Part of a small language model's weights.
Architecture: no biases in attention or MLP, tied embeddings.
Training: a variant of SOAP for these matrices, 3882 steps.
Each number is 50 + 12 x the weight over its row's rms, rounded and kept within 0 to 99. Layers, rows and columns count from 0. The size before them is the row's rms in percent of the matrix's.

# layer 3 MLP up, 512x192, rms 0.182, rows 187-199, columns 0-191
107:56 58 33 44 37 35 56 65 56 49 58 25 62 33 55 54 57 65 83 39 53 54 54 44 62 57 56 62 62 62 56 46 45 67 59 42 66 62 59 45 62 48 66 42 45 59 44 53 31 39 33 79 60 32 54 41 59 49 62 56 60 32 56 49 52 54 64 46 52 62 49 66 36 54 43 65 36 40 50 36 25 28 47 54 63 56 50 68 41 44 45 58 61 49 53 45 65 72 65 34 60 60 42 58 63 46 56 67 39 51 43 40 61 51 56 47 37 46 35 47 50 53 46 42 39 36 62 40 42 61 49 54 58 46 39 44 65 52 63 67 72 33 60 44 50 46 49 64 57 29 50 34 61 28 53 40 35 61 47 25 66 51 51 36 24 52 52 49 43 46 28 90 28 19 76 43 56 49 54 60 49 46 56 43 74 51 51 52 42 58 33 54
098:40 46 41 48 45 78 37 45 27 39 45 34 46 63 55 41 34 43 60 44 31 59 54 47 40 51 41 53 84 55 49 37 49 64 38 58 22 46 39 54 37 31 33 56 63 58 20 51 28 56 43 53 50 33 47 45 24 57 57 55 46 51 45 49 40 50 49 55 49 34 52 43 49 47 42 47 42 30 53 57 54 59 48 54 43 37 45 61 55 62 54 44 41 59 49 45 46 32 65 62 55 51 30 57 35 50 45 62 51 62 37 64 59 69 75 38 24 62 56 64 36 45 29 52 61 59 67 49 26 59 41 53 44 59 40 76 36 63 64 45 49 52 57 28 60 49 53 47 47 57 31 68 68 42 68 70 46 34 47 51 46 39 32 54 49 60 73 64 57 29 29 49 46 65 66 56 30 60 46 34 61 37 52 42 65 46 64 50 36 66 32 52
084:43 56 27 45 53 39 30 54 53 58 39 50 37 30 59 56 48 40 48 41 53 76 58 58 73 45 43 40 23 49 63 43 50 53 67 58 52 41 54 64 61 60 38 46 42 51 52 71 45 40 55 34 46 52 61 36 57 60 57 47 49 39 50 36 52 50 28 54 47 49 47 54 51 51 45 51 54 66 42 43 26 54 33 55 21 52 43 36 77 48 34 47 55 42 59 52 51 48 55 49 45 40 57 70 57 50 52 59 26 46 78 49 55 59 61 61 26 40 47 57 42 59 48 52 41 57 49 38 49 84 66 39 43 47 55 44 56 42 52 63 44 44 61 49 71 57 46 37 48 48 72 59 56 34 23 61 54 41 46 61 61 39 33 35 69 53 56 74 70 42 21 39 51 43 46 32 72 29 27 57 39 44 76 50 43 60 54 57 27 30 28 32
087:55 41 51 65 49 50 47 60 53 46 40 39 39 52 31 39 42 30 65 38 30 64 53 56 65 77 46 49 62 54 56 51 56 49 70 18 16 55 58 68 52 49 58 62 58 48 49 40 29 57 56 68 43 52 44 53 60 52 53 53 60 51 53 52 36 35 57 57 56 33 42 53 63 27 57 54 47 59 61 28 61 65 48 25 55 60 68 56 58 62 45 70 51 39 67 53 42 70 58 48 51 70 51 54 62 41 46 56 51 69 53 39 64 37 53 28 48 36 67 44 50 58 54 60 32 42 29 59 56 39 28 58 49 66 57 58 32 60 46 43 73 45 59 40 48 43 67 61 50 69 70 55 56 57 46 53 76 45 38 39 30 66 55 46 43 57 40 41 49 14 54 50 41 54 56 48 26 60 61 52 47 46 25 52 36 67 77 43 48 64 61 54
107:47 65 49 37 57 70 61 59 53 54 39 59 39 61 48 65 48 76 69 29 61 65 69 62 57 37 71 47 70 63 44 30 57 51 50 55 56 48 55 49 35 57 61 62 56 57 55 50 64 50 53 39 54 29 41 75 54 65 67 61 30 48 57 31 57 67 26 37 40 50 50 72 60 55 48 47 14 56 54 33 43 58 41 49 53 47 35 67 45 35 58 44 56 45 56 62 40 59 56 43 43 61 39 57 33 29 53 55 69 56 45 62 60 56 31 69 48 48 58 54 48 49 64 63 51 66 66 61 52 54 59 56 40 44 54 60 55 65 26 35 50 49 70 44 46 40 48 43 28 46 55 53 67 52 22 42 42 32 64 71 30 63 43 41 35 36 48 55 57 65 35 42 54 78 34 37 48 30 76 46 40 54 72 57 50 44 51 54 53 46 39 49
088:51 76 31 56 61 73 57 33 68 37 64 35 51 33 69 34 47 50 29 57 40 52 56 34 72 44 53 59 53 66 34 52 47 67 33 57 52 54 71 39 32 54 31 42 48 72 43 79 51 67 40 59 35 62 62 57 39 44 47 39 50 59 56 42 44 51 43 57 53 40 68 50 60 54 59 43 49 60 63 70 64 25 49 47 54 58 40 55 40 46 67 33 43 46 59 59 62 48 54 50 47 40 69 39 55 75 64 42 20 48 46 29 46 42 52 39 73 52 47 46 23 35 37 60 38 46 73 50 60 45 53 41 66 57 45 55 52 36 52 56 46 26 65 37 51 63 43 47 59 58 65 56 65 36 62 43 44 47 42 35 53 44 50 39 49 73 61 59 47 59 56 59 43 44 38 63 50 55 27 43 49 45 60 33 59 21 52 53 40 30 64 65
108:27 61 23 40 51 67 56 50 71 61 41 43 30 60 43 38 65 43 43 52 46 62 54 56 43 41 63 59 72 60 41 38 29 40 61 57 37 73 77 61 34 45 53 50 62 29 64 42 41 69 39 78 61 64 72 44 60 52 53 34 33 51 54 73 37 40 44 44 29 60 42 47 60 56 55 34 49 62 76 42 54 38 69 64 39 45 58 54 44 57 52 35 42 33 32 39 46 52 48 34 71 40 48 57 53 49 61 64 36 59 65 33 45 49 50 40 52 51 48 48 56 72 58 43 60 43 64 44 30 50 49 76 21 76 43 54 39 63 64 38 71 70 48 57 51 45 72 49 58 44 40 43 55 44 61 41 41 56 36 39 58 27 46 51 45 47 61 50 53 50 55 54 46 46 70 54 55 38 37 33 60 58 35 53 35 42 50 62 53 43 39 53
088:35 44 44 34 68 38 24 39 41 61 15 52 57 58 50 77 48 53 38 49 40 46 43 46 36 54 57 66 52 60 72 77 59 37 66 52 37 66 46 54 62 52 54 44 46 35 48 49 56 52 27 53 44 46 43 47 47 52 57 49 45 69 63 44 52 45 61 38 26 45 53 54 66 40 48 42 49 38 42 68 43 23 62 52 67 61 49 64 59 58 35 28 46 37 35 59 56 68 49 34 57 43 61 38 16 38 49 62 21 51 35 55 45 40 45 51 59 31 54 52 43 51 71 49 51 37 67 51 50 45 33 41 56 59 44 59 32 59 47 71 40 49 49 48 63 29 68 58 58 55 52 52 16 51 50 51 60 47 50 38 41 42 46 55 52 38 60 24 41 73 37 36 43 40 47 54 58 71 52 78 47 56 40 58 32 43 49 43 68 49 35 58
112:45 43 60 55 62 32 56 58 66 42 37 70 52 51 49 51 52 56 63 57 49 56 61 35 58 49 56 57 36 65 60 59 43 47 48 48 79 50 36 61 36 52 36 43 54 53 60 39 73 66 31 71 43 47 50 39 56 45 28 41 37 38 56 58 66 51 28 44 66 48 75 47 45 44 57 42 44 65 36 20 64 38 45 66 46 62 57 55 50 54 40 49 59 50 54 55 65 36 53 71 49 39 45 50 60 60 64 62 45 56 61 52 59 48 36 51 55 37 52 36 60 41 65 27 61 52 62 62 63 52 38 40 48 45 50 27 33 31 52 35 72 48 48 31 55 36 36 58 54 41 20 56 37 29 33 32 62 52 23 63 48 47 55 58 52 35 69 64 54 14 58 55 53 54 56 50 40 71 41 44 72 67 61 46 68 46 59 75 60 45 47 33
104:47 65 62 40 66 41 48 60 69 70 62 81 51 43 69 48 48 48 39 65 19 48 51 59 29 40 35 60 25 46 25 68 33 56 48 56 75 73 25 52 54 56 47 63 57 59 59 47 55 52 33 60 49 50 26 60 47 70 47 59 23 58 54 52 56 61 67 56 29 47 54 48 54 52 60 56 53 31 60 40 53 27 70 53 48 57 39 58 45 53 28 45 38 44 47 53 60 66 40 58 68 34 64 45 49 63 66 38 57 54 51 61 64 39 66 55 23 53 47 31 67 66 67 48 59 43 42 62 40 52 36 56 40 50 60 42 41 66 45 65 58 42 28 45 47 63 43 31 48 69 48 56 47 50 30 61 46 36 50 60 40 60 44 34 52 57 56 47 64 49 61 65 56 67 43 58 29 37 43 36 52 61 61 46 43 65 46 65 59 49 47 40
102:61 37 41 38 56 43 49 62 64 55 62 63 59 69 59 64 24 47 41 57 69 52 45 36 58 73 47 59 42 55 40 45 56 57 50 60 46 51 47 56 58 53 52 75 26 36 35 43 31 68 45 69 52 71 53 27 47 59 62 42 70 56 44 68 39 53 51 57 64 35 54 35 66 46 61 51 54 45 49 42 55 57 52 40 64 40 41 43 51 60 55 57 45 70 49 47 68 47 67 47 16 53 42 59 49 48 55 21 66 40 28 66 54 37 44 55 61 54 50 44 45 55 48 51 42 56 44 43 70 59 39 52 44 44 29 51 58 52 68 67 36 61 49 37 61 75 28 52 56 52 83 43 47 42 32 39 53 39 67 48 48 28 37 50 32 54 51 45 58 48 60 35 29 43 47 44 58 41 49 31 62 42 42 69 53 19 68 66 58 57 30 32
110:36 43 66 42 57 55 33 53 48 66 39 55 56 51 54 58 52 44 34 73 66 44 59 22 54 55 42 46 57 49 34 58 37 49 38 39 64 85 40 55 46 49 51 46 73 66 62 53 22 15 55 49 56 49 50 42 44 47 47 50 36 73 49 56 63 36 63 66 48 57 54 59 39 68 74 23 55 55 49 39 34 25 43 54 47 52 32 59 40 62 25 39 63 49 62 62 57 68 59 53 66 74 63 41 51 27 44 79 53 50 36 52 60 45 21 53 50 49 66 63 32 37 64 19 50 37 66 48 65 66 53 57 53 39 35 49 70 49 51 48 54 56 64 56 41 52 36 54 55 31 50 49 52 38 38 57 44 54 48 40 59 45 48 43 48 44 57 48 53 68 43 61 46 57 49 68 38 48 54 54 47 51 47 38 56 41 64 37 57 30 70 42
123:43 60 82 64 47 57 50 70 48 56 48 52 54 63 86 74 63 49 56 50 48 53 44 41 60 68 50 75 48 64 60 43 40 73 34 49 47 56 48 43 49 42 41 57 44 53 54 65 49 54 44 49 50 69 65 50 55 51 54 58 52 46 79 53 59 53 37 63 68 59 45 52 23 54 39 36 52 65 51 30 50 54 60 48 59 41 48 36 56 50 68 45 75 35 56 47 51 32 55 49 34 62 59 45 30 61 78 57 33 89 72 67 44 60 23 48 49 36 52 40 65 60 57 63 59 63 53 51 38 55 44 40 49 47 52 31 49 54 56 48 46 51 51 74 46 66 49 84 48 41 63 34 53 57 42 46 52 38 69 27 31 56 59 46 46 44 46 67 53 22 56 41 46 57 61 54 44 53 55 54 54 58 60 43 55 35 46 26 58 50 58 35
# layer 3 MLP down (transposed), 512x192, rms 0.168, rows 187-198, columns 0-191
107:26 44 67 34 48 58 53 46 60 63 67 45 79 34 62 52 48 61 42 60 40 77 48 45 64 41 54 54 51 43 58 43 51 35 64 60 54 50 45 35 58 46 37 56 41 71 44 71 38 50 40 45 30 45 49 46 36 44 59 65 52 50 57 75 47 58 57 54 33 54 68 52 51 46 47 56 39 38 41 50 39 56 57 54 33 55 51 54 76 38 34 51 59 45 70 62 65 58 52 44 41 57 49 53 49 71 52 61 31 45 38 39 36 70 41 64 51 65 37 39 61 64 60 61 67 65 16 54 28 59 37 79 58 27 53 28 47 71 46 38 48 40 51 37 52 68 47 46 62 59 62 38 68 34 61 51 58 55 76 38 46 27 68 69 54 40 41 54 37 41 37 41 45 48 60 56 69 68 44 59 62 66 48 55 51 53 42 33 34 42 63 40
109:48 44 45 52 58 46 42 24 46 62 63 60 36 49 72 77 53 39 41 53 63 54 56 46 46 39 44 76 52 31 44 31 34 51 55 16 34 60 30 55 52 49 51 41 53 47 32 43 54 60 35 70 61 48 66 45 85 47 46 49 53 52 45 39 55 47 35 59 65 46 33 72 37 60 46 56 53 43 25 39 54 61 54 36 53 51 41 35 27 63 46 48 23 66 56 72 55 41 55 50 53 51 43 47 21 47 77 62 51 53 43 80 48 57 59 60 47 54 37 38 41 39 64 57 49 48 39 36 50 20 33 35 47 55 25 27 21 59 63 30 48 62 50 40 52 54 44 46 43 55 56 51 59 49 42 54 51 41 57 43 51 52 63 60 50 68 49 43 31 51 40 46 55 43 55 61 52 46 47 49 47 59 38 54 74 64 59 45 55 46 61 68
093:25 72 25 43 84 52 62 53 53 60 56 59 48 52 44 74 43 56 50 55 44 42 51 68 51 59 45 45 72 62 47 60 55 63 42 54 68 56 53 44 53 40 57 63 31 35 64 38 43 59 46 47 27 43 54 30 54 56 51 58 61 49 40 44 45 51 42 73 51 50 57 36 48 65 51 58 57 43 84 58 37 39 55 51 52 52 58 56 67 43 36 34 33 51 47 32 41 65 44 55 50 65 33 50 62 46 32 40 51 62 57 69 46 62 59 45 33 64 59 44 47 36 64 52 56 33 55 52 87 67 34 40 51 48 40 39 41 54 68 62 64 50 57 72 68 71 48 43 55 40 48 55 42 32 42 43 60 45 67 39 56 62 25 39 32 55 50 32 46 38 61 36 62 33 68 54 53 46 55 41 66 38 43 64 48 49 49 67 28 66 55 23
097:50 50 35 50 54 49 65 34 50 64 67 73 44 44 56 67 41 52 48 67 61 52 63 54 66 74 46 25 61 64 52 45 23 56 38 49 39 61 50 63 53 42 55 34 60 28 71 42 58 50 50 69 59 35 41 61 48 46 52 42 66 54 47 45 44 30 31 45 42 45 38 39 57 61 48 46 59 46 39 60 65 51 66 34 47 56 34 56 48 56 66 56 54 48 61 60 20 69 75 61 64 59 62 52 64 34 49 64 36 55 44 55 74 65 56 44 24 38 46 28 51 52 18 52 68 52 48 74 41 45 53 52 35 54 49 51 39 59 73 51 70 46 65 34 60 38 52 64 50 63 65 44 60 38 53 58 45 63 60 58 53 72 60 37 50 61 64 55 55 62 55 47 72 54 46 60 36 43 28 52 65 57 61 52 62 64 32 54 39 61 71 51
100:36 47 53 26 58 74 36 44 37 48 52 39 34 66 57 59 21 55 68 53 53 54 48 54 58 53 66 42 32 35 67 69 60 48 72 57 48 58 69 84 48 43 44 50 72 51 46 52 43 45 48 66 48 50 48 61 50 48 60 46 63 52 51 48 34 36 38 30 64 60 60 37 33 65 46 38 62 46 30 66 39 48 38 41 57 35 48 32 45 50 40 62 55 63 18 49 40 47 52 44 50 25 44 57 64 63 44 63 41 49 55 27 51 46 50 51 35 37 43 66 35 51 74 45 64 40 40 64 52 56 48 46 53 71 59 32 55 42 60 55 51 39 64 33 69 54 52 48 30 40 40 54 64 56 35 36 41 53 57 40 25 66 44 40 58 54 68 49 55 59 69 47 63 47 49 45 59 49 51 61 60 50 11 61 68 46 62 41 35 44 42 31
096:27 66 50 55 41 59 53 47 54 49 47 65 37 61 55 84 43 58 57 44 54 61 60 65 45 58 70 40 67 43 63 40 67 64 38 43 50 43 58 51 37 64 37 62 34 53 84 43 42 65 51 57 54 37 68 49 34 53 37 33 52 51 48 45 27 55 33 54 32 34 42 57 63 54 47 54 70 61 58 73 57 55 48 46 50 67 74 43 22 55 36 49 34 37 57 57 58 55 40 66 51 55 59 44 40 41 61 45 35 45 58 41 60 44 57 83 45 40 69 49 57 50 63 69 45 36 41 43 67 53 43 35 35 57 50 65 37 40 57 38 52 63 76 54 62 76 48 71 59 59 56 33 67 69 64 47 68 43 62 58 62 53 47 50 39 60 57 66 40 52 37 50 40 52 51 59 54 39 51 52 49 50 44 40 39 54 65 51 73 21 44 70
093:41 45 58 44 52 46 38 50 37 69 41 58 63 48 56 52 34 76 66 32 33 61 51 49 40 58 37 34 33 50 52 64 36 60 40 33 19 46 45 50 81 66 46 43 44 64 46 36 60 57 26 52 32 65 56 53 37 54 56 64 47 44 60 50 67 20 52 58 60 57 72 56 49 40 55 55 36 55 55 62 45 50 71 50 65 58 54 53 47 58 34 44 62 53 58 51 41 47 39 51 31 28 43 43 44 46 55 44 59 56 59 49 62 43 43 55 38 43 22 45 56 44 43 49 46 61 42 64 43 64 48 48 80 49 51 67 49 31 31 57 30 45 49 51 44 48 53 48 65 51 68 85 43 37 49 49 54 42 57 71 39 35 52 38 37 71 37 46 24 39 53 35 72 48 70 45 69 70 53 65 33 42 74 39 47 41 56 46 52 50 68 60
102:48 60 63 47 51 84 55 89 45 37 65 51 47 45 47 68 53 34 42 43 55 40 52 42 49 74 60 46 38 47 48 38 30 45 47 49 51 67 57 45 53 54 33 39 53 58 48 78 54 53 55 61 42 77 48 36 48 31 37 66 40 49 45 43 56 48 61 24 62 52 52 55 56 35 47 34 68 46 44 26 43 67 41 53 57 43 33 46 50 47 53 26 45 61 46 54 60 57 50 56 60 45 57 55 72 42 75 39 41 59 53 52 34 55 45 49 47 43 46 68 59 40 61 50 57 33 36 44 58 55 64 60 53 41 52 59 47 38 47 33 61 33 66 49 34 41 30 42 72 55 51 49 34 70 46 43 59 27 51 71 33 54 33 62 77 52 55 53 67 45 31 37 44 55 66 53 50 28 52 74 51 63 54 34 57 74 53 67 38 52 69 43
096:41 47 31 45 56 35 35 34 50 46 49 55 46 36 46 54 45 38 66 59 44 52 64 59 57 50 20 62 76 45 49 36 62 47 49 36 60 32 55 50 69 47 41 52 51 49 47 52 37 38 47 26 66 53 46 61 53 61 62 67 60 41 46 44 52 28 62 62 15 63 40 50 50 46 73 50 62 50 49 41 47 60 44 53 57 29 34 54 65 54 39 26 26 49 34 40 59 40 61 49 32 42 55 59 58 59 45 46 41 64 55 60 83 59 56 52 41 40 47 48 41 57 45 43 26 45 52 70 52 46 59 41 38 56 49 41 50 31 42 69 41 65 32 33 52 33 53 49 50 64 68 49 75 63 45 60 29 61 60 69 59 62 41 59 53 48 26 47 68 66 64 64 40 60 57 32 46 53 38 37 50 26 52 56 40 69 43 58 45 60 73 74
102:57 38 27 49 43 45 54 49 41 36 47 33 52 31 44 49 37 85 26 34 40 58 64 41 32 70 36 50 58 46 67 49 60 38 61 29 54 58 54 37 60 49 60 39 39 50 43 42 55 55 73 48 42 51 61 38 64 55 60 42 53 32 25 41 58 57 42 40 56 55 39 51 65 49 33 45 54 76 57 40 31 61 44 40 39 39 51 49 62 46 73 54 47 24 57 46 56 55 59 39 36 61 57 44 67 54 53 50 59 65 56 82 46 70 59 48 69 56 56 51 56 41 65 47 37 53 75 57 58 50 38 52 49 53 61 49 52 44 59 63 60 69 57 67 40 48 56 69 54 40 39 39 51 76 41 58 60 55 57 33 41 60 43 45 59 55 52 60 55 57 72 48 57 31 56 54 56 34 33 47 70 28 59 34 35 62 47 16 45 64 69 36
101:54 53 42 38 58 34 45 41 82 44 46 39 49 61 37 37 52 52 54 29 30 55 81 42 58 62 49 55 62 55 37 47 61 52 32 54 60 47 38 51 51 76 57 74 54 63 44 52 39 48 69 52 49 64 20 37 72 35 54 49 53 31 52 69 55 51 58 51 27 56 31 54 68 70 34 37 42 48 51 35 49 70 44 37 24 55 44 42 42 60 46 52 53 45 74 53 52 46 31 25 54 41 56 41 63 53 51 65 45 46 41 67 63 52 39 17 58 77 52 66 59 55 70 40 35 37 60 48 42 40 33 42 41 57 61 53 55 44 30 51 78 52 50 58 50 47 58 59 30 44 56 52 41 66 69 78 47 45 46 45 58 55 48 53 39 48 60 31 50 54 58 39 35 45 62 40 58 53 52 43 34 54 69 60 54 66 33 58 47 56 48 53
104:43 71 54 74 52 42 59 67 27 29 57 46 39 60 34 60 42 70 61 43 55 62 76 35 49 48 60 50 43 53 47 57 55 62 44 66 57 48 60 80 44 74 47 62 46 38 40 40 46 47 39 64 68 45 75 32 50 39 41 36 41 33 37 50 77 50 55 65 59 69 49 81 55 53 49 42 36 68 38 54 28 44 36 28 54 37 52 44 58 56 49 53 74 40 42 62 57 46 42 47 48 52 45 49 56 44 74 59 68 47 38 54 49 47 66 38 31 54 64 55 55 46 64 66 50 46 46 48 48 31 46 54 37 70 53 50 72 61 59 38 48 52 44 62 44 48 64 71 42 38 40 60 49 57 40 52 63 35 46 45 59 53 54 44 74 29 79 34 45 48 37 42 53 61 51 53 50 45 54 47 61 47 64 37 50 28 59 63 45 34 65 23
# layer 3 MLP gate, 512x192, rms 0.179, rows 188-199, columns 0-191
101:71 59 60 49 58 54 49 47 64 50 43 58 49 35 65 49 51 68 47 60 61 45 37 29 39 67 57 46 34 55 52 58 42 25 50 60 41 44 43 44 74 49 53 62 44 56 76 46 68 46 75 54 35 43 67 39 65 50 48 31 25 36 61 48 53 59 60 60 44 34 58 64 33 65 52 54 63 39 69 52 54 32 46 57 54 58 50 45 68 55 50 42 66 40 72 55 56 45 31 45 37 42 57 65 50 22 74 38 72 49 64 36 51 33 52 44 43 57 53 37 41 56 59 61 51 70 69 25 37 36 52 50 58 40 38 57 55 22 35 58 39 58 42 61 52 65 39 60 44 45 71 39 29 77 57 64 34 58 51 45 52 55 41 51 57 30 51 36 29 53 65 41 42 37 61 49 52 52 49 42 50 65 35 54 46 70 61 56 76 60 33 58
087:42 67 47 56 48 62 78 45 52 41 49 51 57 75 36 55 41 66 40 51 29 02 48 51 43 36 46 63 71 39 46 42 46 50 45 54 47 60 48 50 47 38 69 56 48 47 52 44 45 53 43 51 61 58 39 69 58 49 58 34 40 53 40 65 49 43 77 63 54 40 41 43 56 49 49 41 52 49 59 68 58 42 68 40 64 60 66 39 43 59 44 67 37 67 46 47 53 51 43 61 61 76 64 52 57 30 40 49 55 35 32 51 48 53 57 39 65 58 56 50 53 45 47 64 49 28 61 54 61 34 36 57 54 46 45 51 57 38 63 44 49 44 34 61 30 55 63 41 58 51 30 66 41 69 78 50 49 45 47 31 33 61 64 58 21 69 47 28 25 64 58 51 36 50 46 49 45 66 72 32 75 38 32 40 70 44 54 52 44 68 62 56
081:52 45 54 56 57 52 41 54 50 53 45 29 34 63 37 45 41 28 71 42 48 47 44 54 67 74 54 62 50 32 58 64 54 60 69 38 27 44 49 65 66 61 51 62 34 60 36 44 40 49 59 46 42 37 56 53 72 64 58 44 50 70 42 53 53 34 66 51 75 39 47 42 62 31 52 42 57 39 50 44 48 52 37 27 52 45 68 55 55 66 40 60 63 50 56 52 78 80 49 33 40 56 54 45 64 36 42 51 46 54 43 45 64 40 50 37 50 22 49 40 36 46 58 76 43 55 18 49 42 50 53 58 45 68 70 38 43 63 49 48 58 39 67 39 35 42 77 60 35 61 78 64 58 56 55 45 73 52 49 41 55 53 42 39 39 46 29 42 53 38 59 44 44 54 51 39 46 64 55 26 49 32 21 60 36 58 65 37 40 54 60 56
096:53 37 58 54 54 66 28 55 54 54 59 48 37 56 54 47 39 61 37 65 51 84 53 57 31 57 75 34 39 51 51 49 68 27 48 35 30 53 60 59 59 51 63 57 37 37 41 38 74 49 56 53 31 44 66 48 21 50 57 66 34 50 67 32 42 57 35 40 46 58 79 46 63 35 57 49 61 49 37 51 57 59 47 40 49 46 74 50 62 44 70 51 48 73 45 71 45 50 50 20 50 64 35 42 27 53 34 70 57 44 52 59 45 43 59 66 43 41 57 52 44 56 57 14 43 58 48 57 82 80 57 56 53 41 64 58 64 44 48 52 44 50 70 56 42 52 71 51 50 53 37 49 50 49 53 56 62 62 57 55 38 44 53 47 71 39 60 49 60 61 61 48 52 61 42 39 54 51 63 69 61 57 55 53 68 55 47 45 57 69 31 53
087:55 59 54 29 51 44 39 50 20 78 45 48 45 52 61 39 36 47 37 64 32 41 45 58 55 55 45 63 43 36 57 69 43 29 51 62 29 60 40 35 50 60 64 23 48 53 65 14 49 44 47 51 45 61 65 49 33 50 62 71 54 48 34 49 57 38 56 41 25 46 60 32 51 65 49 59 46 46 45 35 44 53 57 43 47 35 55 48 49 52 45 60 45 47 46 54 58 28 54 37 48 55 55 53 56 38 39 71 45 49 38 67 57 62 57 51 48 41 38 38 58 47 67 39 45 58 45 47 53 30 69 66 33 55 64 74 60 63 36 18 39 63 45 71 52 55 38 79 47 47 43 48 53 63 52 58 50 57 59 55 41 42 28 74 50 21 45 50 30 58 55 32 63 39 48 33 32 51 71 71 31 53 61 53 36 49 42 43 55 56 35 62
114:49 66 50 44 50 52 50 34 43 65 48 50 40 29 52 63 40 46 63 40 25 58 42 60 48 37 31 43 45 50 47 70 43 78 51 62 48 39 40 54 67 25 80 71 36 70 61 36 37 40 38 46 55 45 31 59 45 58 67 57 50 55 74 50 62 32 38 57 46 65 65 35 67 46 62 30 34 54 44 40 60 34 85 58 58 55 56 58 81 70 43 37 54 40 53 38 47 51 35 45 62 45 63 34 55 69 48 27 64 45 58 52 68 37 45 50 36 43 36 32 49 61 46 33 55 62 49 54 52 64 60 48 46 75 43 52 55 52 44 32 46 53 53 61 37 33 41 49 48 47 67 54 56 40 62 39 53 55 52 68 38 57 33 57 33 61 49 43 41 22 55 34 63 50 62 48 55 54 49 70 46 65 53 43 40 43 38 31 57 49 55 60
099:46 60 44 34 42 36 38 30 56 54 17 60 58 61 34 55 30 52 43 41 54 41 39 43 43 39 56 45 64 45 66 70 63 38 66 41 45 71 42 65 66 43 60 56 48 29 48 46 42 43 50 56 53 14 49 61 54 55 63 70 45 47 60 36 45 53 50 61 41 57 39 56 64 53 54 62 57 48 68 60 39 35 57 30 59 54 46 75 61 57 36 40 48 48 37 61 45 71 43 52 54 37 50 45 15 33 43 52 36 52 39 55 43 25 50 49 22 18 59 59 39 35 71 38 55 29 63 43 45 46 48 64 51 54 60 62 53 53 33 71 62 37 66 55 50 49 63 60 54 47 35 41 32 51 57 60 50 57 38 47 37 51 72 46 62 42 60 51 54 78 36 50 37 53 55 54 54 65 37 65 58 61 44 61 44 62 33 46 54 26 35 57
107:72 46 46 60 31 46 45 49 57 44 49 32 38 63 58 59 40 49 39 73 43 35 55 63 27 50 65 58 79 46 31 64 44 30 56 47 47 41 54 64 61 35 67 58 35 24 42 33 44 53 43 44 63 52 49 79 51 46 61 50 53 48 57 49 59 40 57 50 60 67 43 60 49 41 53 44 47 64 38 61 37 54 58 59 44 44 80 47 52 33 44 51 38 61 39 28 67 49 60 41 35 36 31 27 53 72 61 48 51 45 54 39 79 61 37 56 36 54 35 55 39 55 63 51 48 70 52 52 38 64 49 63 39 60 37 40 59 46 46 77 30 73 85 54 40 61 68 60 45 55 47 57 51 65 57 41 45 50 54 30 35 47 68 52 39 31 37 47 48 68 39 48 48 72 73 53 61 48 52 62 44 46 50 53 54 59 52 68 36 57 32 47
102:45 42 24 63 30 64 65 17 19 42 51 36 49 62 41 31 48 61 20 44 52 52 61 56 45 22 63 51 60 51 74 61 63 23 62 49 29 57 66 32 61 65 60 53 24 29 40 59 52 49 55 58 51 58 39 45 65 39 52 35 47 45 49 55 43 54 31 55 65 56 25 56 45 65 53 52 52 76 62 34 34 66 53 55 54 40 50 48 49 27 47 55 61 45 27 54 50 50 50 48 49 45 59 61 38 45 74 44 61 47 36 38 34 60 42 45 43 47 51 63 56 37 39 55 56 46 43 61 64 34 57 41 61 51 66 52 47 43 56 45 57 51 65 70 43 46 77 84 62 47 45 52 50 58 51 55 57 40 41 51 50 71 30 57 73 60 48 56 43 59 66 47 56 48 46 38 61 56 59 58 40 58 32 50 66 60 54 46 44 63 42 45
106:48 55 32 59 28 52 62 50 44 43 31 34 64 48 36 33 37 54 51 40 48 38 48 64 68 37 79 45 52 45 54 42 61 50 51 27 52 77 63 49 55 41 48 57 40 41 51 63 74 38 70 42 52 46 48 61 55 41 62 49 60 48 64 42 56 62 70 53 45 53 59 36 57 35 67 51 42 48 50 51 64 48 42 61 48 69 67 62 51 51 43 53 42 34 57 55 41 59 66 48 95 49 48 43 68 46 57 58 55 30 57 58 54 63 64 43 54 49 54 40 47 44 55 51 49 58 51 35 70 59 43 38 43 59 69 50 52 38 55 26 43 47 62 41 35 58 48 70 52 34 54 41 78 66 60 36 62 48 22 62 53 65 54 28 38 43 31 40 46 46 52 45 60 44 61 79 65 49 62 43 56 59 76 35 24 39 51 26 53 38 30 47
114:68 52 42 48 53 33 49 42 47 49 51 58 63 55 49 39 43 52 60 50 54 44 14 44 62 40 36 63 38 51 54 25 63 29 63 50 55 57 51 46 51 45 56 56 41 47 60 49 59 65 46 52 40 60 51 66 53 44 58 67 62 58 66 66 39 53 38 52 51 27 62 50 30 56 37 65 55 31 39 42 60 87 69 62 45 63 49 49 66 42 37 43 54 68 36 47 50 60 54 64 30 36 68 43 58 65 27 53 43 23 70 37 38 50 53 43 37 48 58 60 80 64 57 63 49 53 46 62 58 51 30 41 61 66 61 51 31 46 58 57 59 56 41 43 63 47 39 63 44 41 26 56 44 43 38 33 29 55 40 64 55 45 68 49 54 34 30 57 59 43 70 42 63 44 30 49 54 52 41 47 33 48 46 55 40 85 36 43 62 73 44 41
106:51 32 50 38 58 49 68 50 29 60 46 60 65 39 47 54 53 58 54 59 43 44 40 79 34 34 25 23 34 53 44 44 60 46 41 62 64 44 39 31 61 70 31 51 61 63 43 52 48 43 50 52 40 36 31 50 53 64 64 75 41 72 32 50 42 56 58 51 51 50 57 39 58 51 58 59 46 46 25 41 49 55 23 40 48 44 42 49 34 37 37 66 64 38 37 54 41 40 65 61 63 60 61 37 73 29 37 38 27 44 40 28 46 68 53 56 55 51 45 56 55 67 37 24 58 43 35 54 44 68 54 53 63 47 68 44 28 38 26 39 53 62 58 45 45 47 39 40 29 39 52 60 52 58 29 72 51 38 42 65 53 43 57 42 55 66 42 39 54 47 40 51 52 35 32 58 72 36 65 64 72 56 50 40 52 49 43 57 56 47 48 68